From a checkpoint of a small transformer trained on Wikipedia.
Training: a variant of SOAP for these matrices, 179M tokens, 2726 steps.
Each number is 50 + 12 x the weight over its row's rms, rounded and kept within 0 to 99. Layers, rows and columns count from 0. The size before them is the row's rms in percent of the matrix's.

# layer 8 MLP down, 256x1024, rms 0.081, rows 215-255, columns 896-1023
099:48 31 40 51 43 42 59 69 44 43 33 38 32 59 52 47 46 43 53 31 50 51 38 51 46 63 40 59 43 56 35 30 60 38 46 46 59 40 57 47 47 57 58 53 43 52 63 47 58 46 55 32 51 74 63 60 62 56 51 54 54 58 47 48 50 60 53 24 44 61 37 40 60 40 52 49 61 35 57 46 46 50 32 53 47 33 68 44 49 47 41 73 37 53 63 39 63 42 28 63 57 25 35 42 39 50 40 60 29 44 63 68 71 46 39 57 59 34 51 71 40 63 35 68 39 25 43 55
102:56 66 58 50 57 35 66 64 60 53 51 49 44 24 61 62 76 42 68 54 39 56 44 46 49 49 34 48 51 39 53 46 62 63 54 62 65 62 35 43 60 39 31 50 53 62 37 45 43 59 61 45 47 50 36 56 42 47 48 65 39 74 64 51 46 54 38 62 47 50 47 36 30 38 54 52 41 80 48 58 44 47 37 42 62 29 43 76 33 58 58 37 60 42 66 62 45 56 68 45 40 58 48 61 34 27 56 57 26 56 44 52 74 37 40 44 46 42 24 58 56 47 43 41 47 67 51 48
099:46 51 55 47 46 45 76 41 69 60 61 65 56 37 45 65 51 45 47 33 51 36 67 44 58 51 31 50 53 54 39 46 67 46 48 46 48 44 49 39 46 44 49 73 60 53 42 40 60 51 33 71 42 28 34 45 49 71 60 33 56 38 43 62 36 67 43 28 54 48 36 43 49 57 52 50 37 69 60 41 51 34 55 60 45 54 60 58 56 50 54 46 28 44 45 29 62 48 46 11 39 35 52 54 33 32 47 51 38 41 48 36 37 26 52 51 47 37 64 59 50 25 52 45 81 45 39 60
100:45 46 62 49 52 51 45 53 58 64 50 65 76 50 35 61 40 38 41 48 53 47 42 38 47 37 31 50 36 33 72 62 34 46 39 50 57 67 63 42 37 52 57 52 48 60 69 62 37 64 35 54 57 54 41 56 27 47 50 38 53 61 28 59 20 38 40 48 52 57 28 37 69 58 47 37 38 47 33 63 51 46 47 53 37 43 44 59 34 40 59 51 73 35 27 48 51 48 57 56 33 58 55 44 53 41 62 44 38 51 40 61 61 56 59 53 55 55 38 30 59 38 55 60 52 53 47 38
100:44 31 31 74 47 50 62 66 39 65 57 65 41 29 52 65 54 59 43 35 42 49 43 58 51 61 33 35 71 48 51 45 59 38 48 35 67 57 62 57 50 44 47 63 57 38 56 40 48 54 67 36 45 29 52 60 42 58 26 42 44 45 28 57 49 38 46 61 37 68 32 37 42 52 32 50 38 43 56 41 49 77 60 44 38 47 34 37 54 52 72 50 50 53 71 26 61 37 68 56 69 30 54 46 44 62 61 52 71 46 58 46 70 55 34 43 53 66 44 42 56 34 47 50 46 57 73 58
103:43 55 54 37 71 48 52 77 78 44 66 28 54 50 47 54 47 36 50 65 37 49 69 49 45 67 36 33 32 49 57 51 65 36 26 73 48 51 58 71 49 54 42 58 27 43 38 68 55 70 55 50 62 67 46 50 63 55 55 29 60 22 46 51 57 44 59 57 58 36 60 37 39 46 45 49 51 46 64 34 63 46 54 49 42 33 46 43 45 62 53 43 61 52 56 53 55 44 42 49 57 25 41 67 47 66 40 53 57 42 49 57 47 41 51 51 48 39 46 46 44 28 54 43 56 41 50 61
099:43 31 47 33 44 58 27 44 40 61 40 72 50 50 73 66 25 32 38 50 60 39 35 66 54 70 36 25 46 50 39 64 69 40 36 49 33 42 34 43 59 34 46 59 54 32 64 37 49 67 48 46 36 40 38 30 55 55 45 57 67 45 42 50 56 55 44 63 62 61 47 60 54 51 44 44 59 41 51 73 31 44 34 34 49 38 66 33 61 46 44 39 38 46 36 69 33 43 44 47 21 34 43 41 58 36 58 38 57 67 39 55 44 37 70 58 41 33 59 47 59 48 43 46 56 38 41 60
099:60 49 61 50 45 46 53 57 53 43 48 49 47 61 28 27 56 51 43 46 61 51 54 38 61 60 57 52 49 58 65 58 60 40 60 22 54 49 57 39 58 40 61 76 58 59 42 52 36 48 54 54 57 49 30 56 46 69 51 41 38 64 50 58 50 38 50 57 41 55 58 39 46 64 48 41 61 65 57 62 31 35 47 58 49 44 37 42 47 44 50 53 75 45 62 54 60 62 79 45 49 53 45 46 42 38 30 74 57 58 38 56 36 57 44 52 57 30 48 57 32 51 54 37 72 42 45 44
096:33 24 58 53 68 46 46 73 46 81 60 36 54 51 45 50 45 79 48 30 33 63 47 48 63 42 58 24 55 48 47 40 63 29 50 48 49 53 25 68 53 28 40 62 58 63 72 43 40 43 48 63 58 45 33 53 54 50 43 46 64 56 33 63 67 49 54 60 48 58 24 47 72 46 61 63 37 30 56 32 42 53 51 79 55 40 56 51 59 46 28 64 55 55 26 47 37 53 60 33 46 63 57 44 58 43 51 40 44 64 35 47 55 51 40 64 28 61 48 51 52 47 47 49 40 29 50 53
098:54 35 42 58 62 39 31 52 30 76 53 47 44 64 42 51 56 55 48 47 31 79 60 31 76 42 72 54 64 70 73 54 69 60 41 68 53 67 47 46 69 51 45 46 53 46 59 35 33 80 81 60 40 49 57 52 43 55 46 46 64 84 41 64 50 28 45 54 29 67 34 53 35 54 57 52 53 20 44 55 51 53 44 60 46 42 39 40 79 47 31 39 60 39 64 44 49 34 36 54 79 40 60 44 39 49 59 42 53 51 37 52 32 35 45 61 51 44 22 59 55 64 36 30 60 36 38 55
096:35 48 41 44 65 49 77 44 49 45 38 57 44 30 73 55 40 72 51 59 34 48 45 45 54 55 45 31 49 48 49 46 56 73 67 60 73 46 33 30 49 46 61 36 41 36 29 33 46 64 79 55 47 16 36 74 61 42 64 33 42 41 65 57 31 37 46 70 43 24 56 45 33 49 37 32 37 63 50 31 27 50 62 47 67 47 25 53 58 79 45 33 55 49 52 44 35 58 63 33 21 43 63 52 53 36 33 26 22 69 40 23 70 52 45 50 35 36 38 47 47 14 47 52 48 47 58 59
102:52 48 37 61 62 61 48 43 51 53 36 59 60 56 48 47 58 41 29 40 43 52 48 41 43 38 39 39 59 62 53 39 58 58 31 22 21 54 44 42 65 54 57 51 70 40 36 61 47 61 54 59 40 49 59 62 66 64 24 40 19 51 61 58 46 63 43 59 58 46 40 57 50 42 67 52 38 63 55 30 46 59 53 59 43 56 47 60 38 59 43 56 43 60 50 44 59 42 40 34 66 45 32 65 43 53 49 52 45 69 40 46 66 43 29 37 51 74 55 52 59 54 48 61 36 61 58 48
100:70 54 56 45 49 53 57 52 38 56 62 50 52 61 55 60 31 53 54 47 50 61 47 59 43 36 47 30 45 18 52 57 46 62 38 38 51 48 64 42 52 45 52 52 66 47 37 58 52 42 62 51 44 48 56 60 60 39 65 42 58 56 55 47 34 59 47 51 34 35 28 62 69 44 61 53 50 53 58 43 42 76 45 67 43 36 41 65 48 48 44 42 38 45 55 43 42 33 51 12 46 44 46 43 41 43 28 66 48 67 71 55 53 59 30 51 54 82 32 28 41 37 66 56 47 35 42 35
097:31 49 64 45 48 51 56 52 51 78 40 51 64 47 54 26 39 43 57 43 38 64 48 41 38 44 56 40 68 58 51 47 55 61 51 38 32 36 26 32 46 49 46 38 42 52 56 58 54 29 51 50 41 63 60 43 57 64 56 65 70 59 44 46 42 47 50 71 53 55 45 51 34 39 38 48 48 26 48 44 36 44 50 24 55 42 39 48 42 65 43 66 41 51 39 82 48 40 49 54 39 48 63 51 81 46 71 29 33 55 31 43 44 40 42 59 57 47 63 55 31 64 55 64 48 48 64 33
100:49 35 48 40 66 49 35 47 46 30 53 37 33 53 42 57 47 49 62 43 53 85 45 39 48 45 40 54 48 57 61 33 33 48 42 45 34 41 46 49 65 58 52 50 56 71 41 55 46 38 50 66 43 55 47 48 43 43 22 63 34 55 47 54 32 49 31 72 65 53 39 34 35 59 44 46 42 68 51 40 41 55 77 59 52 40 45 70 63 61 26 25 69 55 59 45 52 67 62 61 56 49 55 60 70 60 49 44 52 47 34 60 32 60 53 41 50 64 57 38 65 50 51 64 35 42 46 39
094:58 32 59 50 42 53 67 33 50 68 36 60 66 52 53 43 37 56 50 64 66 44 41 60 34 53 51 68 57 61 45 68 41 62 80 57 39 42 19 46 23 80 51 37 44 38 39 35 38 55 47 37 46 60 65 64 42 24 43 41 67 27 40 53 49 38 55 57 52 52 78 39 28 34 73 46 60 30 61 57 39 60 66 39 57 34 43 64 40 41 61 43 52 50 36 41 44 31 52 58 31 61 49 64 43 39 49 42 61 49 56 36 61 58 40 62 60 61 36 35 72 74 70 49 31 49 56 62
099:72 62 45 45 55 31 63 52 46 56 45 60 49 88 52 62 39 37 55 54 53 68 80 53 45 55 45 34 30 32 42 46 57 46 42 64 50 54 63 59 43 42 73 34 51 44 37 47 64 45 53 46 64 35 63 33 44 56 45 60 56 55 42 36 80 42 44 41 39 43 51 28 56 62 54 44 57 57 51 49 60 34 51 50 44 30 45 41 42 45 55 46 48 74 45 69 49 55 30 49 64 57 48 69 62 59 68 65 45 53 47 25 48 30 49 41 60 44 65 30 46 48 56 56 44 39 38 47
096:61 58 69 61 44 55 54 46 44 41 37 48 50 38 61 36 46 51 69 39 45 35 21 56 55 56 59 61 50 43 54 84 51 54 60 46 48 57 46 57 63 46 59 64 59 30 41 48 36 53 41 19 74 71 64 67 70 39 44 56 44 35 54 40 36 53 46 58 53 62 34 60 51 68 57 66 52 42 52 75 44 59 53 38 62 51 71 61 60 45 82 52 39 72 60 54 47 25 57 43 76 49 22 55 38 59 46 45 64 64 35 41 38 51 41 36 68 48 42 77 42 52 41 53 50 57 69 38
102:60 52 48 59 41 43 42 60 29 43 34 49 44 40 56 23 56 64 64 70 57 51 46 43 53 48 60 72 32 45 70 52 63 51 38 61 63 35 32 63 50 41 46 65 55 42 51 55 60 61 50 48 62 30 43 46 66 65 70 82 48 38 52 53 40 42 39 48 57 49 52 76 45 57 47 49 54 79 37 45 41 48 41 58 58 70 52 50 53 54 66 57 60 37 46 57 55 54 50 52 65 44 54 69 49 52 56 53 55 54 30 21 43 65 61 71 50 56 62 52 50 32 76 47 38 49 57 79
102:40 45 49 42 57 42 67 58 39 75 46 38 46 46 44 56 37 67 67 67 39 51 42 28 72 58 70 55 60 59 77 51 48 46 50 56 63 52 31 51 36 63 41 54 65 46 41 50 38 29 27 63 78 37 63 50 32 53 61 44 56 42 43 47 32 37 72 36 29 76 26 56 58 55 48 48 53 78 46 40 53 46 46 71 48 29 42 35 45 44 64 65 67 54 38 75 50 56 51 28 44 62 71 49 33 67 28 38 67 40 52 40 59 74 45 39 58 37 23 57 67 21 37 75 63 60 56 46
105:69 73 53 53 39 39 63 60 51 55 44 47 35 56 45 51 22 51 36 62 45 50 53 65 68 74 49 36 51 41 53 53 55 29 58 65 47 47 52 55 32 47 42 33 56 69 45 40 63 53 54 49 58 63 46 40 53 51 46 54 66 71 47 84 33 52 57 49 38 35 47 47 66 57 55 50 55 59 37 52 43 32 40 61 53 62 47 56 27 53 42 52 48 46 57 38 41 45 51 42 69 67 47 37 56 50 52 51 37 27 43 52 61 50 51 71 55 57 56 53 51 60 50 54 36 43 62 54
099:48 57 42 66 38 46 40 39 54 39 34 55 46 42 47 43 44 67 55 76 74 50 55 52 48 62 60 55 69 49 52 68 48 37 58 36 51 54 58 70 58 52 53 37 86 71 57 78 49 45 52 32 59 39 50 71 62 39 58 22 43 61 33 37 40 42 59 45 51 46 66 69 33 43 49 57 56 21 54 39 50 63 69 75 49 50 37 44 61 62 60 54 62 40 53 60 45 48 34 59 46 43 60 54 47 63 61 50 34 54 51 68 40 44 44 62 59 37 49 43 45 25 45 59 62 41 38 66
098:40 17 52 44 47 63 66 49 58 36 72 49 73 49 58 51 42 68 41 44 20 50 60 61 25 53 39 60 45 47 36 38 44 45 45 56 83 63 49 36 85 52 43 39 36 36 42 58 42 54 41 42 38 54 56 53 36 62 60 53 51 45 52 68 40 34 32 52 41 30 49 44 49 51 47 35 55 55 51 54 36 58 39 51 50 49 63 52 74 43 34 41 41 43 48 53 42 41 60 44 43 61 61 42 48 64 56 54 63 39 34 51 60 47 45 51 59 70 45 70 47 56 48 57 38 50 57 34
101:42 54 53 41 81 53 66 45 38 40 53 40 21 31 59 47 59 49 39 41 66 37 61 31 41 46 51 36 40 44 35 43 65 44 48 44 50 33 47 55 67 23 60 37 39 53 37 52 60 72 27 71 47 25 54 47 59 45 36 50 63 34 53 35 45 49 46 47 49 47 17 54 44 52 43 64 38 40 42 50 53 47 52 29 42 29 74 76 45 47 44 55 52 40 43 28 29 37 57 40 58 49 35 54 47 34 45 46 63 32 44 30 58 54 64 55 47 59 49 38 51 49 45 72 46 47 75 67
100:29 60 53 54 54 60 56 56 56 63 45 46 33 54 47 42 31 46 59 40 48 33 48 55 61 43 22 46 52 52 39 51 39 50 24 63 65 32 35 26 38 29 33 47 51 41 63 49 30 42 52 27 23 41 43 40 62 39 64 45 28 47 54 54 51 59 64 44 64 41 28 44 43 60 76 50 56 35 57 69 65 54 45 39 84 37 54 47 47 48 69 47 47 47 50 51 73 44 48 65 67 59 39 57 29 80 47 71 63 44 48 59 17 46 43 69 61 50 53 46 32 47 54 47 44 56 59 55
099:47 27 68 44 41 40 51 54 37 56 57 55 34 28 62 48 65 43 50 70 59 52 45 51 71 31 51 53 52 56 52 48 43 43 34 49 57 43 51 58 47 59 28 54 47 50 63 45 36 40 50 44 30 53 49 42 35 41 33 50 59 54 50 40 53 41 73 53 41 50 53 51 25 43 34 42 44 52 46 53 53 29 40 63 63 51 56 59 56 58 59 48 49 49 60 54 66 42 51 49 70 56 53 41 49 48 70 68 48 45 29 44 56 54 49 41 44 46 26 55 45 44 53 41 61 58 47 48
099:38 49 46 72 50 58 57 55 47 24 46 54 46 61 45 52 58 53 52 43 46 44 48 42 51 66 43 27 29 55 51 55 50 31 47 56 40 49 47 29 32 62 52 54 73 50 35 59 57 63 78 63 57 42 43 55 71 66 52 62 56 29 52 51 50 46 43 58 62 44 43 53 41 46 55 75 63 59 64 49 57 58 33 45 50 62 43 52 44 68 69 43 63 55 52 49 30 37 43 55 61 18 73 51 54 39 70 61 81 58 54 22 44 52 45 70 37 63 51 42 31 37 54 44 45 57 49 41
093:37 52 42 49 37 39 62 51 41 45 21 52 45 47 50 49 66 49 50 36 43 50 48 43 48 39 61 55 42 62 39 66 38 57 42 48 51 61 34 38 52 40 67 51 46 48 55 45 36 40 51 44 32 41 47 63 33 56 40 62 60 50 45 34 51 63 52 50 38 61 57 51 60 75 52 58 42 54 62 56 69 53 61 38 47 65 62 32 58 44 45 62 55 55 49 22 52 58 46 64 64 53 62 50 43 54 68 71 53 46 51 43 56 44 49 42 52 59 67 70 49 52 46 25 60 50 53 54
096:47 57 34 28 51 48 37 33 45 34 59 50 49 53 50 47 43 48 46 68 45 52 29 34 40 41 54 52 54 41 52 47 70 62 54 68 34 42 56 71 44 42 50 43 39 46 61 61 50 55 63 61 57 36 38 56 43 42 62 55 66 50 46 38 61 27 45 24 51 39 80 45 53 51 31 51 57 63 39 60 40 50 60 32 50 60 39 63 72 54 46 58 51 50 34 35 41 52 49 59 41 38 45 55 55 39 26 53 55 45 29 50 65 55 60 55 56 46 69 70 60 33 40 63 35 26 38 49
097:43 38 49 52 51 33 53 50 60 52 64 37 69 25 75 70 48 49 50 62 32 66 56 55 53 53 25 58 53 49 46 45 38 31 52 76 43 32 75 60 36 46 47 48 50 50 63 45 53 34 56 53 56 65 41 73 37 51 62 87 54 54 57 49 59 37 63 69 43 77 58 33 45 62 37 32 74 41 47 59 71 52 21 44 48 32 46 45 43 51 35 54 34 44 31 15 52 52 52 64 79 28 54 55 55 51 60 66 40 59 43 47 50 47 62 46 65 64 41 38 40 53 57 40 82 56 41 55
102:30 52 48 50 54 52 68 35 52 51 83 54 57 52 38 56 64 37 37 58 47 67 63 57 50 67 51 37 44 37 44 53 43 68 36 37 74 54 46 52 67 42 47 78 40 48 50 47 69 48 49 68 45 77 45 65 55 49 40 79 56 82 45 38 45 52 56 58 40 61 60 50 57 50 43 41 60 35 69 44 44 51 77 61 62 76 43 31 29 55 19 45 46 69 44 52 55 34 67 47 46 49 60 68 49 52 71 54 42 53 49 53 64 66 35 29 46 58 58 47 41 63 43 53 45 35 49 55
103:58 65 41 50 48 55 62 68 41 35 49 50 46 57 62 70 36 64 51 43 72 64 45 46 48 35 48 54 51 54 41 35 74 56 50 56 37 85 51 52 51 37 57 40 61 61 36 39 25 69 56 63 53 48 51 49 37 43 53 77 67 34 67 50 28 58 47 44 39 31 41 53 63 49 64 49 40 40 59 39 37 52 26 52 63 42 40 72 40 53 43 53 59 55 65 41 39 67 48 43 44 64 52 51 40 55 43 43 29 62 49 50 59 66 51 35 67 53 28 43 56 39 38 38 59 42 54 36
099:50 75 81 61 55 46 48 43 45 41 50 55 66 47 37 61 49 58 54 52 28 66 42 68 16 55 58 50 37 77 43 36 59 58 40 52 58 49 54 57 45 62 43 42 42 47 39 59 44 70 40 65 58 52 51 55 35 56 38 46 48 63 47 43 43 50 37 21 38 63 59 58 56 54 47 35 21 67 54 45 48 54 46 54 44 50 31 37 67 41 39 68 53 57 33 42 43 57 37 53 55 56 51 51 33 46 51 31 49 46 36 86 66 46 73 58 50 41 68 73 79 60 71 62 46 36 58 50
099:49 45 65 24 36 47 60 47 28 40 44 51 64 48 31 70 46 67 65 37 34 50 49 50 42 48 34 49 52 49 39 72 31 52 55 45 56 48 61 52 60 73 52 46 46 47 47 56 51 36 51 34 69 21 50 41 58 46 72 40 34 38 41 72 45 42 48 61 68 49 46 83 84 52 66 35 37 65 48 46 52 42 47 65 32 28 38 43 44 50 50 53 45 40 51 76 58 66 44 22 47 72 35 52 57 43 47 45 51 61 53 59 40 44 29 63 40 50 52 53 46 55 56 77 41 85 64 57
094:46 52 39 46 42 67 35 41 53 46 44 46 40 49 44 55 44 67 40 54 42 57 62 23 49 53 38 62 53 34 46 72 60 55 64 71 50 74 26 52 38 19 31 36 38 51 44 40 43 50 50 30 36 52 54 36 25 71 37 29 59 46 49 55 51 63 66 46 59 68 75 63 35 41 34 45 60 65 42 36 43 63 51 50 71 49 24 43 43 48 64 66 63 32 35 50 42 55 45 81 54 35 53 46 47 50 54 48 56 57 40 46 20 63 45 54 52 26 66 52 53 60 55 40 45 52 41 51
097:40 62 47 42 22 37 50 52 29 35 48 33 22 49 30 34 48 36 53 51 46 50 74 54 53 70 63 61 52 71 63 42 43 57 49 64 56 40 52 54 48 28 53 39 43 36 51 50 36 61 33 65 49 64 57 51 76 60 38 39 62 64 59 54 41 49 29 47 50 53 47 63 40 58 39 50 50 62 51 64 40 71 43 38 41 43 64 40 59 56 19 50 47 31 49 44 55 47 59 38 47 58 55 50 48 40 51 60 32 56 43 41 73 56 60 70 49 35 29 57 59 61 53 68 46 41 58 30
099:34 56 57 56 50 55 42 57 76 41 23 49 27 59 25 59 66 61 55 29 37 45 53 63 55 41 52 65 49 60 33 21 52 47 55 50 66 32 60 53 41 43 61 49 31 52 59 33 60 72 44 36 41 69 59 43 54 64 39 67 50 36 43 46 70 71 41 52 41 44 40 53 57 48 44 41 46 46 54 59 62 55 33 34 60 40 55 75 43 55 43 59 54 46 41 59 65 38 40 79 38 66 25 43 55 53 38 39 34 65 52 47 53 46 47 53 40 39 30 45 76 62 40 51 50 54 61 56
101:24 37 51 48 63 41 51 53 47 55 61 40 48 31 62 54 61 40 66 41 49 56 58 68 41 28 34 57 56 46 42 56 35 44 43 60 38 52 40 43 47 45 39 39 59 49 53 35 47 47 74 46 25 55 50 47 56 40 49 55 45 56 31 35 62 45 45 41 44 66 63 74 63 55 34 69 47 54 52 58 49 44 39 54 69 40 48 43 61 49 65 34 48 52 37 39 54 31 48 57 56 56 60 39 32 34 63 48 62 38 49 41 46 35 39 36 60 63 47 62 64 52 50 61 52 69 38 49
115:53 46 37 47 46 61 43 66 28 59 25 65 44 59 37 35 44 38 63 50 56 36 59 49 52 45 41 51 64 35 58 36 38 58 60 41 59 41 65 47 37 40 40 46 76 55 42 56 45 47 50 48 23 27 56 55 65 57 30 48 45 38 52 45 39 38 53 59 52 66 49 58 70 64 57 69 56 52 59 33 45 65 30 57 52 39 61 39 55 51 41 73 59 49 44 45 40 35 62 27 22 48 40 41 24 35 55 48 18 56 60 66 60 41 32 54 63 58 48 56 45 47 59 49 43 51 49 43
097:61 72 65 54 59 50 62 38 48 47 55 49 67 52 43 52 28 42 30 29 51 58 48 48 60 50 24 60 37 48 61 46 34 61 36 31 39 43 72 56 53 53 37 32 23 65 34 41 54 31 54 54 69 26 57 54 56 56 62 49 83 56 58 63 35 51 53 44 69 32 67 52 46 44 50 52 53 47 47 54 38 51 46 60 57 44 68 24 67 51 48 14 41 70 55 46 41 52 56 52 46 64 57 51 49 44 41 51 63 66 56 56 42 51 56 48 56 76 51 50 41 58 51 47 64 38 38 56
105:54 61 34 58 59 49 58 52 51 66 48 47 59 31 53 37 46 53 38 63 28 51 48 57 48 07 72 54 49 54 47 37 41 72 38 70 63 62 67 39 58 43 53 41 44 34 57 22 47 32 70 58 41 43 52 45 34 64 19 47 59 46 40 56 77 61 44 61 45 65 37 89 54 35 29 40 68 52 84 52 35 45 37 61 39 32 49 63 42 49 46 60 46 48 32 38 37 50 67 55 70 32 74 34 40 48 58 32 22 51 52 47 45 46 37 46 46 40 20 28 57 33 65 58 51 67 33 47